Weights of a small transformer language model: 124M tokens.
Each number is 50 + 12 x the weight over its row's rms, rounded and kept within 0 to 99. Layers, rows and columns count from 0. The size before them is the row's rms in percent of the matrix's.

# down: layer 2 MLP down (transposed), 192x64, rms 0.149, rows 76-110, columns 0-63
# gate: layer 2 MLP gate, 192x64, rms 0.316, rows 77-111, columns 0-63
# up: layer 2 MLP up, 192x64, rms 0.293, rows 77-111, columns 0-63
down76 100:39 55 50 43 56 57 51 56 65 37 36 67 55 61 61 28 45 47 45 47 44 48 31 58 47 57 56 52 18 56 47 33 56 35 39 70 58 42 63 52 58 66 23 65 45 63 59 59 75 50 59 33 57 44 47 21 53 30 41 51 47 56 49 57
gate77 118:51 25 48 50 35 54 49 38 44 34 48 36 41 33 42 45 32 41 44 39 52 42 52 32 49 60 50 33 44 47 37 35 47 46 13 43 55 31 45 59 35 51 32 41 41 42 40 67 51 37 41 36 30 47 32 40 33 43 38 42 36 32 59 54
up77 079:35 86 37 39 42 41 28 44 28 43 36 50 42 61 51 33 47 47 60 44 28 53 48 45 48 19 51 70 50 51 51 41 50 50 71 69 51 44 46 36 63 41 43 38 41 56 54 53 35 46 42 69 52 43 54 41 76 54 56 49 41 52 37 50
down77 092:53 47 61 62 32 46 69 39 59 48 49 55 34 47 51 53 48 61 56 50 64 40 49 49 50 54 66 41 52 61 49 54 57 24 31 62 70 63 56 50 33 76 59 39 46 20 44 51 59 58 45 43 32 49 60 58 32 58 41 40 37 16 61 57
gate78 102:57 65 55 60 57 46 30 60 72 52 50 67 48 47 41 42 57 75 43 32 47 71 59 59 62 39 46 57 50 44 59 48 56 63 45 34 34 45 56 38 29 71 67 48 41 25 63 48 63 43 75 59 32 52 37 45 47 28 57 50 48 39 51 60
up78 124:71 63 48 61 63 41 47 57 55 42 34 55 56 43 42 53 45 42 51 52 61 68 41 66 56 42 72 68 45 67 69 57 75 74 46 58 60 42 54 67 56 64 65 54 56 35 51 41 64 40 49 62 35 65 36 49 66 34 52 64 45 68 71 45
down78 110:25 51 61 34 42 36 54 51 50 42 58 53 54 52 58 53 42 62 53 46 54 22 44 57 44 50 32 51 33 54 32 73 53 63 68 63 60 61 71 60 56 40 32 62 64 50 55 55 51 57 78 42 36 44 50 49 58 45 53 50 53 70 21 67
gate79 142:46 56 50 49 67 65 54 49 45 32 41 71 51 29 67 81 52 42 45 58 63 47 28 56 52 62 43 47 52 61 35 49 53 44 66 49 48 50 42 49 71 33 59 54 37 39 54 45 43 46 50 63 47 38 51 89 66 49 51 53 52 56 68 26
up79 103:55 24 38 75 49 69 54 46 51 64 66 80 55 41 39 30 45 54 41 47 68 45 60 49 34 47 41 48 29 56 39 66 39 55 53 46 38 41 58 75 52 53 45 52 26 66 54 59 64 49 65 59 46 58 51 58 54 70 47 50 47 71 50 50
down79 135:33 53 46 27 76 40 64 49 48 51 34 44 21 38 64 80 75 35 40 68 60 67 29 50 51 55 45 39 62 52 47 31 57 40 50 41 42 54 47 48 42 42 59 53 47 46 53 57 49 69 51 49 58 42 45 60 69 42 46 58 65 56 55 35
gate80 096:63 58 54 50 52 49 65 53 73 57 63 64 50 43 50 53 27 27 54 64 74 67 35 56 69 40 47 34 41 62 44 58 41 51 54 52 37 52 67 57 57 42 46 54 71 45 53 61 61 52 47 67 34 48 50 52 44 14 59 56 59 74 58 48
up80 100:45 37 59 47 41 69 29 61 66 36 56 45 49 49 48 57 75 47 41 60 35 57 60 61 47 36 60 48 54 44 54 51 32 69 36 56 56 68 50 57 65 46 58 44 50 77 52 47 47 51 23 77 50 66 49 57 46 64 35 55 41 49 77 63
down80 094:68 68 50 58 46 39 73 54 58 62 21 70 61 46 37 19 43 47 21 47 50 55 32 50 43 42 60 40 39 70 53 42 60 50 51 56 65 55 49 66 59 66 37 56 59 40 51 42 61 40 48 59 53 41 52 34 55 45 51 59 28 52 42 40
gate81 124:38 42 57 52 60 70 45 38 46 72 52 52 58 42 69 70 58 64 44 54 50 62 51 41 69 48 38 58 57 40 83 79 43 69 41 44 52 58 51 41 59 41 53 50 50 56 79 48 36 46 25 56 59 57 52 44 43 51 64 66 41 39 65 44
up81 119:42 65 65 46 45 59 35 45 64 74 50 50 46 53 49 53 42 42 47 57 25 50 90 49 46 54 52 34 52 55 65 50 60 46 24 52 57 54 53 63 61 57 57 75 56 34 79 48 58 51 43 52 54 36 39 44 54 66 50 30 34 45 61 49
down81 111:44 37 40 33 42 35 45 47 34 59 81 47 63 58 41 57 54 53 43 72 36 43 60 49 43 25 34 45 45 64 46 78 47 60 41 44 42 64 57 39 60 49 63 62 64 48 48 51 46 57 35 42 59 62 59 28 41 62 67 68 29 51 41 58
gate82 098:55 25 43 49 56 76 70 51 49 43 67 31 54 45 52 42 47 77 51 46 61 63 41 36 62 40 62 39 53 41 43 30 51 56 53 66 63 61 58 35 53 47 59 40 48 74 37 60 56 44 37 51 43 50 35 46 46 60 78 44 36 70 65 52
up82 092:42 59 60 63 71 67 66 67 17 34 50 35 62 39 52 54 37 75 56 35 42 39 20 43 60 61 53 57 48 50 56 47 51 57 51 71 59 40 47 52 40 46 51 53 57 56 60 50 76 46 68 43 60 47 39 50 60 65 59 52 54 55 32 62
down82 096:60 54 43 46 44 62 57 48 42 64 56 50 55 44 60 51 58 64 52 52 26 43 38 45 37 53 48 65 58 49 39 49 33 56 53 46 79 34 63 56 54 38 48 83 43 69 53 48 41 53 51 40 71 37 36 29 59 31 59 22 47 74 55 38
gate83 103:41 64 54 31 32 47 49 52 35 70 45 64 61 54 53 46 38 42 59 40 26 40 60 52 49 58 73 48 50 53 71 65 49 50 60 40 57 38 41 58 55 54 42 67 63 62 51 80 68 52 44 52 59 74 47 34 73 53 62 63 57 43 39 66
up83 093:48 67 73 71 35 38 67 55 30 45 45 50 55 42 50 35 68 36 43 53 33 60 59 38 42 29 54 42 65 71 62 55 41 40 60 55 70 48 56 44 58 32 50 62 47 62 39 68 63 39 50 32 45 58 56 46 49 60 68 51 49 33 49 73
down83 099:57 57 45 40 55 45 54 50 53 56 48 74 46 63 69 66 54 40 50 39 28 52 59 52 55 53 60 54 75 30 46 50 28 50 68 56 68 44 41 36 44 48 57 44 39 48 42 77 58 39 39 75 34 50 55 46 39 50 36 53 55 20 29 44
gate84 101:42 56 64 61 46 46 47 72 64 54 45 72 50 46 66 47 37 49 44 42 49 08 63 50 25 40 52 47 37 40 55 40 63 65 62 63 54 54 49 52 54 58 66 65 62 55 20 50 39 46 55 59 45 55 61 75 70 50 46 61 53 47 52 52
up84 100:49 35 45 65 45 55 32 53 65 36 27 77 51 43 69 69 61 39 54 59 54 61 48 47 58 39 62 45 37 43 50 52 63 70 50 27 64 67 61 50 51 44 75 64 49 35 56 43 60 48 41 57 57 34 52 47 53 38 36 50 34 71 36 62
down84 099:34 31 40 61 41 48 65 29 37 51 60 60 71 40 45 33 46 33 45 70 68 70 73 42 67 42 66 41 53 50 58 53 43 78 51 46 50 40 51 48 30 46 54 51 49 53 45 68 21 41 66 50 55 42 38 45 44 62 50 52 49 49 65 49
gate85 125:36 42 59 34 52 62 59 62 57 57 36 58 56 42 45 64 56 57 40 44 68 66 58 32 61 45 57 52 61 42 71 52 61 64 36 42 45 35 63 51 58 53 70 33 46 82 68 72 66 56 42 42 54 48 52 55 26 54 60 47 56 55 70 66
up85 110:49 38 56 44 73 49 58 56 69 50 51 60 62 61 81 66 36 42 51 47 61 47 51 41 70 61 40 74 49 54 55 42 52 40 43 63 57 34 33 36 72 58 75 41 47 61 56 54 52 51 63 58 28 48 48 65 27 60 55 52 34 59 62 43
down85 113:32 58 60 38 45 46 57 69 31 55 63 42 49 41 71 19 40 51 53 58 69 43 35 41 45 30 58 43 51 53 71 42 52 71 71 45 83 55 61 68 51 50 54 46 30 45 47 51 55 45 44 68 46 57 44 37 57 57 53 38 51 57 41 42
gate86 109:52 57 48 41 38 49 48 47 43 48 54 54 50 57 29 35 60 65 78 51 48 36 45 51 33 40 90 34 43 51 40 45 44 63 49 67 79 65 30 64 55 34 50 42 64 43 35 35 65 46 48 57 55 46 49 58 56 48 62 62 40 65 43 57
up86 101:56 69 49 48 41 44 49 42 62 56 35 60 71 63 48 66 40 62 54 56 48 72 48 68 44 49 50 44 46 29 46 53 47 56 66 59 51 72 87 60 60 40 53 64 49 61 64 38 52 38 52 42 67 62 62 63 65 55 44 29 62 38 35 38
down86 091:56 36 80 39 46 46 41 69 65 15 50 50 56 38 55 31 60 69 45 51 38 54 45 35 67 51 50 53 36 36 54 53 49 41 49 59 54 37 72 61 58 58 32 46 55 49 70 53 28 57 50 54 59 46 59 59 29 47 55 63 41 27 55 53
gate87 052:36 45 47 45 47 30 38 36 50 56 49 34 49 41 39 49 41 53 32 45 43 54 33 66 39 38 56 37 52 40 48 57 46 40 40 72 66 46 61 44 69 52 79 55 37 61 87 62 46 43 64 69 44 35 63 40 59 44 65 59 60 48 36 55
up87 055:44 81 38 39 49 33 51 55 50 62 48 31 51 50 31 43 48 55 44 55 44 65 45 44 37 35 57 31 49 52 72 45 57 51 46 50 56 38 47 52 16 52 75 62 62 53 83 57 52 52 49 52 37 51 45 25 46 42 68 60 44 47 50 61
down87 060:31 66 34 55 65 53 42 63 56 66 25 45 47 52 60 50 57 41 36 44 52 67 58 54 28 40 37 57 43 44 42 67 57 59 67 62 26 60 56 54 53 50 59 61 68 48 45 52 45 61 51 49 45 26 47 29 48 58 38 80 44 34 56 32
gate88 087:58 53 40 38 46 53 45 37 48 41 51 84 54 54 46 55 38 50 54 49 59 48 52 50 39 60 68 35 59 32 25 43 33 59 28 58 55 61 63 53 77 69 36 64 42 51 72 46 57 51 51 58 46 27 62 49 75 49 55 59 41 64 34 50
up88 093:66 58 43 62 40 69 44 46 57 28 75 46 42 34 52 50 72 57 56 64 45 47 62 39 54 49 53 36 53 29 42 44 35 56 51 56 45 65 73 54 50 35 57 77 45 52 38 63 52 57 55 47 55 62 71 59 56 61 34 34 52 46 33 77
down88 093:81 31 46 27 29 43 54 63 58 52 51 61 57 47 46 30 55 41 48 56 69 38 49 62 56 67 61 43 68 39 35 44 42 46 61 78 62 47 52 55 27 49 50 51 48 51 26 55 34 51 45 30 72 48 44 52 66 48 63 44 48 51 45 55
gate89 097:43 66 55 55 65 63 43 41 34 71 45 61 42 42 46 58 48 50 47 55 45 39 58 31 51 70 63 76 30 44 56 46 41 22 31 58 44 60 35 47 48 48 29 53 31 16 45 56 46 68 60 69 63 46 58 43 44 55 43 49 53 43 48 49
up89 117:33 35 41 56 43 42 30 32 43 48 32 59 50 29 25 41 53 59 44 59 56 55 48 49 50 58 47 53 35 55 41 64 48 25 35 45 36 44 57 58 57 42 35 37 44 19 55 48 39 52 46 38 43 46 50 37 19 39 36 45 64 35 34 48
down89 100:50 33 39 42 37 51 58 63 69 39 32 31 62 48 59 60 43 34 62 46 46 44 26 55 48 25 54 20 78 58 31 49 48 57 63 56 51 64 41 55 44 48 69 63 54 65 39 42 49 54 57 57 67 59 64 41 66 53 36 43 45 50 60 54
gate90 041:57 44 62 32 51 46 56 20 35 37 30 60 20 42 34 55 59 34 53 65 58 56 72 34 37 42 63 64 63 67 64 61 64 40 55 52 37 64 30 56 63 44 56 57 44 47 50 47 50 50 56 43 42 56 46 69 60 47 64 36 56 53 40 43
up90 045:60 55 77 56 54 58 56 62 59 35 43 56 49 53 19 48 51 45 50 53 41 70 46 55 38 48 38 48 61 56 51 38 54 49 42 53 55 74 59 38 61 23 57 58 55 52 20 54 40 43 43 44 66 33 46 33 57 38 55 59 66 29 68 69
down90 050:50 34 28 42 38 56 45 38 50 30 54 59 52 58 33 58 59 28 24 47 63 47 66 62 46 51 60 70 63 62 34 69 45 44 55 55 63 45 61 34 53 72 52 41 52 56 49 30 68 50 52 44 49 52 61 52 62 57 33 19 50 59 49 64
gate91 098:44 45 36 62 50 40 37 26 44 43 46 57 33 44 50 69 43 78 28 58 67 68 58 49 79 39 38 55 57 40 64 55 56 45 42 46 49 42 65 44 42 51 43 29 37 52 45 79 50 47 59 49 57 41 46 52 33 66 66 39 43 34 41 52
up91 086:55 64 57 53 57 33 68 45 60 66 72 60 53 52 40 52 53 47 55 59 45 57 48 50 38 53 41 41 58 43 51 37 49 86 54 50 61 48 40 51 46 60 57 67 19 30 47 65 26 56 44 30 50 60 68 49 38 56 58 57 79 51 44 65
down91 099:57 42 46 63 47 55 38 56 49 44 49 51 74 49 47 50 31 96 58 42 37 43 63 41 56 49 37 22 41 51 46 72 28 34 53 73 46 44 43 64 48 58 47 43 56 49 37 49 58 52 41 54 61 32 47 54 44 57 49 55 45 76 46 50
gate92 103:53 59 64 64 47 73 62 42 50 78 54 75 72 53 44 43 39 50 56 58 48 60 57 64 70 56 75 42 61 42 36 42 51 67 44 54 49 53 42 50 38 44 41 46 36 52 45 54 86 41 33 45 48 46 71 46 50 42 54 56 53 74 43 51
up92 116:52 47 78 60 60 61 36 41 48 76 51 79 66 45 61 42 47 43 45 29 58 54 50 43 74 65 58 60 54 48 72 38 59 62 45 55 59 53 64 47 51 46 54 53 35 67 67 56 75 45 51 50 68 48 68 59 51 52 63 38 62 52 43 37
down92 116:48 38 79 64 57 43 59 56 58 59 49 28 51 53 45 48 44 42 70 44 22 54 46 46 65 51 52 55 50 50 48 67 39 46 47 69 40 46 61 56 46 42 53 36 36 58 33 42 60 29 41 50 66 31 91 56 51 50 28 51 40 43 42 51
gate93 095:60 34 56 64 77 46 57 27 63 63 27 63 60 71 46 45 51 55 71 51 39 44 44 58 49 45 42 49 38 33 60 28 49 39 42 61 57 48 45 28 45 56 60 30 38 72 50 45 59 69 68 44 51 38 65 55 53 58 52 62 63 57 47 63
up93 102:36 39 63 46 39 35 51 61 37 37 36 40 46 29 54 51 42 35 46 34 59 35 43 47 38 26 46 46 51 48 35 52 44 53 32 27 57 27 41 41 53 41 54 58 58 41 52 66 30 61 52 48 62 55 34 57 20 35 43 59 73 51 64 45
down93 104:34 50 41 53 35 45 73 62 33 56 67 48 67 66 60 28 53 64 53 55 39 54 45 40 49 34 63 62 41 48 62 65 58 43 52 57 36 43 77 49 65 51 42 30 36 32 38 55 68 50 50 78 37 27 47 55 54 42 62 48 49 56 57 43
gate94 099:41 52 41 27 52 46 42 54 49 40 57 51 43 46 66 41 47 38 73 68 49 45 46 58 35 54 56 31 52 50 49 43 45 29 55 50 62 23 72 56 64 63 57 58 46 41 68 67 64 54 52 51 54 46 29 40 73 58 63 61 84 47 61 53
up94 105:39 44 59 56 52 31 51 24 39 48 41 55 57 24 55 48 46 43 47 49 32 42 52 21 42 46 35 59 43 62 58 58 64 42 57 35 31 53 36 38 50 43 36 22 52 51 47 38 45 33 40 39 41 28 63 43 36 59 44 51 28 42 40 36
down94 109:43 70 55 43 41 65 42 20 47 38 52 49 42 43 56 27 49 81 34 60 51 54 49 72 55 67 55 39 35 28 41 55 71 56 60 50 34 60 33 32 47 58 52 45 57 32 48 60 56 54 59 58 53 52 50 44 65 45 62 68 41 33 51 53
gate95 107:67 52 29 64 31 54 67 31 43 43 51 74 46 43 56 68 57 58 56 55 40 75 39 41 76 64 53 63 65 67 78 55 54 48 36 49 55 56 50 39 52 43 52 47 58 39 58 49 21 43 64 43 40 45 51 57 45 38 61 57 52 48 66 58
up95 113:37 63 53 57 71 57 42 30 33 63 36 67 59 44 41 54 57 47 33 65 51 50 47 57 48 37 56 66 53 47 44 67 41 51 61 59 54 28 64 61 46 66 42 67 24 67 52 43 64 51 61 76 46 62 58 44 59 54 51 43 43 65 77 46
down95 109:32 50 49 43 52 39 58 52 67 46 30 46 51 42 69 52 49 48 75 51 63 46 42 39 64 64 50 57 49 46 39 28 51 65 46 45 56 53 47 30 70 54 66 34 58 34 45 38 59 44 67 36 70 43 53 64 55 19 64 62 70 38 37 59
gate96 104:47 74 79 60 66 69 52 62 70 66 48 40 48 46 55 66 52 53 50 40 52 51 60 50 63 49 50 57 42 69 61 58 55 41 54 46 47 43 35 63 63 52 60 50 51 61 47 70 73 72 61 66 41 52 41 53 52 57 53 66 61 73 79 61
up96 109:44 26 53 46 46 45 43 36 51 53 46 57 62 36 59 50 56 51 33 61 45 42 48 47 42 52 37 59 70 58 41 40 55 42 51 67 59 55 33 30 28 57 31 47 34 36 48 48 17 31 37 45 50 16 58 54 60 47 50 64 34 33 52 49
down96 102:45 51 67 35 47 47 53 52 52 54 59 80 48 56 54 28 50 64 28 57 59 58 45 72 67 33 70 42 56 50 52 59 59 60 57 29 67 50 60 42 34 54 64 51 46 43 59 47 49 54 37 50 31 47 49 55 50 32 43 35 67 30 20 43
gate97 111:59 52 43 35 43 62 58 37 32 44 18 55 70 69 44 49 47 43 63 59 52 75 68 55 37 36 72 42 50 47 32 50 72 45 46 54 43 57 43 51 37 77 50 56 35 54 61 52 60 58 59 57 49 73 48 54 41 52 47 45 38 66 58 33
up97 111:46 65 69 80 50 55 62 54 62 90 43 51 52 46 70 55 46 71 63 70 43 45 63 55 68 49 49 60 65 63 63 64 41 37 47 65 54 41 52 40 39 58 44 54 47 39 49 61 44 37 65 66 55 45 48 40 35 53 50 53 52 63 67 58
down97 103:46 61 49 39 57 43 62 65 57 62 44 42 48 30 53 54 52 58 34 52 54 56 44 52 44 46 14 65 67 52 62 46 47 26 34 23 41 50 56 49 50 34 54 44 58 41 68 54 55 57 69 60 71 47 75 42 52 74 40 40 40 39 46 38
gate98 111:62 60 35 39 39 65 51 45 44 50 61 49 39 68 51 50 40 68 59 79 49 52 55 67 52 60 58 30 59 55 50 54 62 32 65 64 56 62 76 54 57 46 29 54 43 47 60 44 41 44 46 40 58 72 54 39 64 65 78 58 49 49 35 72
up98 097:63 49 37 66 57 39 44 61 43 48 46 31 48 48 48 45 60 39 53 21 59 56 45 47 43 53 38 47 60 56 47 33 46 64 22 40 42 52 43 52 36 74 51 50 57 51 58 16 68 39 63 48 61 48 55 43 55 62 32 66 37 35 49 23
down98 107:35 36 41 68 53 52 63 61 47 46 43 43 55 36 60 67 51 38 48 53 22 63 63 47 49 42 48 63 55 44 33 47 77 25 36 49 43 39 39 63 50 51 50 65 50 34 66 27 54 49 49 54 56 77 64 52 60 49 76 41 46 40 63 48
gate99 099:86 34 33 35 61 74 66 35 48 56 47 45 65 51 41 41 56 67 42 48 56 45 50 43 55 52 53 36 51 56 53 63 51 63 71 52 62 39 55 48 58 38 43 47 46 62 19 62 70 59 51 38 44 74 45 55 47 50 63 51 59 47 61 68
up99 113:31 49 60 38 47 27 43 52 44 61 36 65 57 52 68 48 43 41 55 43 17 22 66 49 39 50 80 51 49 35 54 52 50 39 60 43 56 53 55 37 71 33 51 54 56 44 53 33 48 60 46 36 42 43 60 44 53 36 29 58 50 51 31 37
down99 102:33 46 39 49 36 39 40 42 45 29 42 49 32 45 58 65 53 42 57 61 74 77 24 45 64 49 60 53 64 44 42 41 67 50 53 46 64 70 65 36 44 66 44 61 39 40 49 56 63 56 53 31 56 44 52 52 48 54 45 65 65 20 49 44
gate100 114:65 71 44 40 69 69 65 42 26 49 40 60 52 65 55 50 43 52 43 59 44 59 32 37 51 60 45 49 39 46 29 48 63 49 49 46 57 61 35 48 44 51 49 40 46 63 41 31 41 42 51 76 55 70 70 71 42 56 31 72 69 45 39 53
up100 104:43 64 32 43 34 37 67 45 45 67 26 42 52 53 44 51 38 63 59 54 58 39 66 41 46 34 49 66 38 54 32 37 45 71 27 52 44 32 37 46 49 57 29 48 38 51 58 50 74 53 50 68 48 47 52 48 45 51 70 31 57 49 46 23
down100 103:32 39 56 62 30 52 63 53 52 48 57 50 44 52 43 35 49 66 57 47 77 46 32 61 46 64 47 46 54 42 64 61 36 56 44 60 45 63 21 59 44 44 40 41 21 55 54 44 50 53 70 38 64 67 43 52 37 69 33 67 69 40 37 51
gate101 102:47 48 66 42 34 68 25 49 41 58 64 49 47 52 60 68 23 51 54 41 55 43 64 53 51 62 59 52 54 48 55 31 64 53 62 44 46 39 51 43 75 39 50 66 53 49 57 48 82 52 36 58 47 31 44 48 79 65 47 63 40 36 47 34
up101 114:48 73 29 35 32 38 59 60 45 69 66 49 52 47 65 40 47 42 34 40 36 42 44 38 46 47 77 43 58 67 34 53 67 40 40 46 75 47 37 60 47 49 47 47 51 33 35 57 51 36 44 41 49 60 64 54 55 54 67 45 21 66 45 49
down101 106:47 55 42 56 56 41 76 43 38 49 38 50 52 42 65 55 51 68 56 61 46 48 54 51 57 35 59 45 59 52 40 45 55 47 40 63 79 61 44 44 44 43 63 22 30 52 54 48 66 40 33 59 41 47 31 82 56 69 37 52 25 57 50 34
gate102 101:62 65 51 36 50 44 55 46 72 38 46 51 55 38 39 65 28 37 80 38 47 54 47 81 44 58 58 37 38 51 46 35 51 45 42 35 47 45 57 49 51 52 48 76 41 63 81 45 63 34 45 44 45 40 47 51 59 32 55 38 38 57 65 62
up102 103:48 56 52 49 36 53 56 39 53 40 50 51 54 69 66 77 36 26 28 61 62 44 48 54 68 44 57 82 54 54 62 60 60 36 27 39 56 41 38 36 49 72 52 47 34 59 49 53 25 50 32 49 54 47 35 55 48 51 40 66 43 55 60 42
down102 101:45 53 50 59 41 49 52 34 34 47 42 47 39 54 54 51 28 58 24 55 67 45 17 65 66 36 66 56 54 41 37 58 46 41 52 34 66 64 48 60 80 79 56 43 66 40 42 51 38 47 60 45 49 32 47 42 65 53 53 59 50 61 56 48
gate103 106:38 73 56 61 52 70 74 50 49 65 48 65 37 45 48 45 46 62 61 56 47 52 43 48 83 49 42 61 66 43 39 60 50 52 69 39 36 42 55 58 50 54 57 68 43 42 44 45 59 36 45 88 41 49 34 44 37 28 55 54 43 40 58 65
up103 124:64 47 52 64 58 47 67 49 43 53 25 48 73 56 46 68 54 57 53 57 30 48 69 56 49 45 65 65 59 54 50 54 47 38 54 68 39 48 39 62 52 47 32 60 40 33 33 41 41 22 45 70 62 47 39 54 61 42 38 51 35 17 49 57
down103 109:50 40 65 53 52 43 32 37 60 56 29 70 52 62 64 42 16 58 28 49 55 62 59 67 47 45 60 65 42 54 50 63 45 46 55 49 64 76 46 74 48 51 39 48 48 50 47 53 31 74 53 40 49 53 57 35 29 52 56 50 38 44 33 38
gate104 100:47 40 71 39 61 66 68 56 46 56 50 47 41 56 69 64 57 69 51 53 63 43 35 46 53 45 50 51 45 59 69 48 53 45 40 46 47 66 45 47 39 79 59 40 58 51 41 58 36 43 25 21 23 61 40 42 47 66 53 40 30 69 51 54
up104 098:44 74 50 48 48 57 57 41 51 46 54 56 64 51 26 46 53 35 54 43 55 54 30 68 63 49 35 69 49 37 19 61 48 48 78 34 49 52 56 48 49 33 38 52 42 64 47 38 59 54 62 35 44 49 79 62 59 54 57 44 65 50 75 55
down104 102:48 28 70 69 44 55 32 45 45 45 43 65 27 71 67 49 56 49 41 42 64 57 67 43 52 49 62 51 55 49 33 57 43 42 68 45 50 71 57 35 64 47 76 52 39 51 39 40 50 52 29 44 37 24 58 54 63 53 47 60 46 30 49 62
gate105 101:37 50 37 27 48 81 58 34 57 58 52 46 69 40 49 45 55 38 66 39 73 30 70 53 60 35 47 49 65 61 36 52 41 52 27 30 45 50 43 54 51 49 35 48 67 50 38 46 44 62 55 45 72 61 35 46 36 35 43 64 55 45 60 48
up105 106:45 44 39 57 40 51 43 36 44 44 35 70 58 46 47 67 68 54 17 53 39 54 47 28 54 45 55 51 70 60 54 39 45 45 80 40 29 50 62 40 41 48 69 57 60 64 43 34 57 31 58 54 37 49 46 45 24 53 48 46 47 39 65 36
down105 101:54 35 40 48 71 63 45 55 23 53 49 55 56 46 52 32 40 46 51 55 51 64 33 62 40 35 52 57 50 49 82 51 51 18 66 54 46 61 80 59 45 49 61 52 44 38 54 72 56 50 45 40 52 49 56 39 55 45 40 27 54 66 31 44
gate106 119:57 50 42 33 57 58 75 31 45 43 38 60 66 57 60 61 35 52 48 46 52 46 39 70 62 67 52 52 49 60 34 45 51 30 63 42 55 62 32 42 53 51 40 50 22 61 58 48 42 63 30 51 31 58 58 55 40 30 59 57 68 73 58 31
up106 104:61 55 56 67 37 69 43 68 62 55 39 39 50 09 49 61 54 38 55 57 47 45 69 35 64 39 56 52 51 60 59 51 54 52 51 30 40 20 70 45 50 48 53 59 59 45 50 65 51 55 55 60 25 43 69 54 51 61 29 42 54 50 52 42
down106 115:49 58 43 53 69 43 56 43 43 40 21 55 34 32 47 68 79 53 44 58 53 61 47 28 41 46 33 44 72 41 56 65 48 36 66 53 50 47 44 59 47 67 50 53 48 38 72 60 47 65 56 27 39 54 49 53 47 38 52 50 59 67 23 50
gate107 092:27 44 34 45 55 51 38 41 43 54 44 43 59 52 46 20 35 51 56 54 61 77 44 61 65 47 51 51 39 48 34 62 63 28 50 37 58 44 61 39 66 46 33 53 58 60 35 52 66 42 59 36 75 44 32 39 63 56 47 52 35 24 51 45
up107 099:62 59 78 35 39 49 65 43 44 28 62 43 40 44 51 61 46 35 31 48 31 47 38 55 49 68 50 39 38 52 62 49 46 47 31 53 35 46 69 30 39 51 63 43 53 66 55 49 41 38 62 46 74 33 41 61 38 52 68 65 50 47 68 66
down107 090:46 60 56 52 58 50 52 37 50 64 38 57 36 57 58 48 44 48 56 32 70 28 59 41 61 40 42 43 40 57 57 61 16 61 47 41 32 74 40 73 40 37 55 47 58 37 63 70 59 41 54 45 39 51 38 60 39 69 54 51 48 65 28 66
gate108 093:56 55 66 54 57 76 56 55 76 45 49 61 29 53 33 71 40 30 55 26 59 37 44 39 49 59 49 57 51 53 52 68 42 68 50 56 47 52 61 42 38 53 60 64 56 58 62 62 42 55 61 38 49 60 45 70 34 33 44 64 25 30 48 48
up108 097:39 62 49 37 53 26 34 50 31 55 65 58 41 46 45 48 28 61 52 43 67 71 31 57 42 44 25 50 55 53 72 31 31 42 54 64 56 53 48 46 55 43 54 68 44 61 55 47 39 21 60 36 66 60 54 47 56 50 52 48 62 38 59 31
down108 094:50 69 24 67 40 45 61 59 62 54 42 40 58 60 52 45 45 41 37 77 58 17 61 56 58 39 69 65 57 24 54 51 54 47 52 46 47 55 27 38 43 58 42 48 53 46 48 47 48 42 54 63 63 29 61 53 64 67 29 59 48 63 55 45
gate109 094:46 60 78 56 38 65 51 69 34 39 46 60 61 33 60 74 50 55 58 26 42 63 53 37 30 48 48 47 46 65 56 49 58 25 41 84 57 49 51 37 74 48 53 58 37 42 42 59 40 39 59 46 54 49 39 56 39 56 34 49 46 49 39 47
up109 094:46 61 70 56 51 28 44 42 68 53 47 65 42 45 68 59 52 46 53 67 55 56 50 50 54 51 49 34 47 52 69 36 53 38 67 76 61 39 65 33 69 79 48 48 34 33 58 40 37 44 50 58 56 46 35 45 45 41 59 61 42 60 39 21
down109 097:39 54 33 62 50 73 69 63 41 54 43 63 50 42 52 56 45 56 38 53 44 58 38 44 62 67 63 48 25 44 44 49 40 44 67 35 46 40 53 77 40 56 36 69 63 54 47 59 33 52 43 61 19 47 35 28 64 47 61 57 53 63 56 39
gate110 116:62 55 52 72 80 60 39 46 56 35 48 50 71 53 51 48 67 49 59 42 35 36 46 48 37 36 61 48 35 71 52 72 61 49 66 56 47 47 45 64 50 38 72 49 50 58 62 71 53 73 40 59 59 53 54 38 74 53 46 73 43 40 45 48
up110 100:56 38 36 53 63 40 45 54 60 72 54 66 75 38 37 42 44 59 49 34 63 68 54 65 50 40 40 58 49 71 55 43 42 44 52 45 54 54 65 61 51 42 74 46 62 40 71 61 56 34 67 65 59 47 49 42 66 57 40 65 62 36 74 68
down110 108:39 41 58 44 62 43 43 44 60 56 72 53 68 18 66 31 22 55 38 55 43 60 50 37 65 48 57 42 41 38 41 51 58 64 39 69 69 37 58 51 58 53 44 49 43 34 42 61 63 56 65 73 58 41 45 59 70 50 37 48 43 59 62 37
gate111 119:50 59 52 46 62 51 73 52 49 46 56 34 43 55 64 30 58 43 71 62 42 46 62 73 48 37 44 29 47 42 43 39 54 65 46 57 39 38 79 81 69 61 34 52 54 47 44 61 73 55 51 44 52 55 44 33 49 57 55 52 69 44 55 68
up111 126:54 53 48 50 44 34 40 56 72 44 48 52 63 41 52 54 61 51 50 43 38 32 39 59 33 09 32 45 51 47 72 62 39 38 43 46 55 31 45 49 47 33 59 49 62 66 49 44 19 53 54 41 39 32 46 38 51 39 46 44 56 23 48 54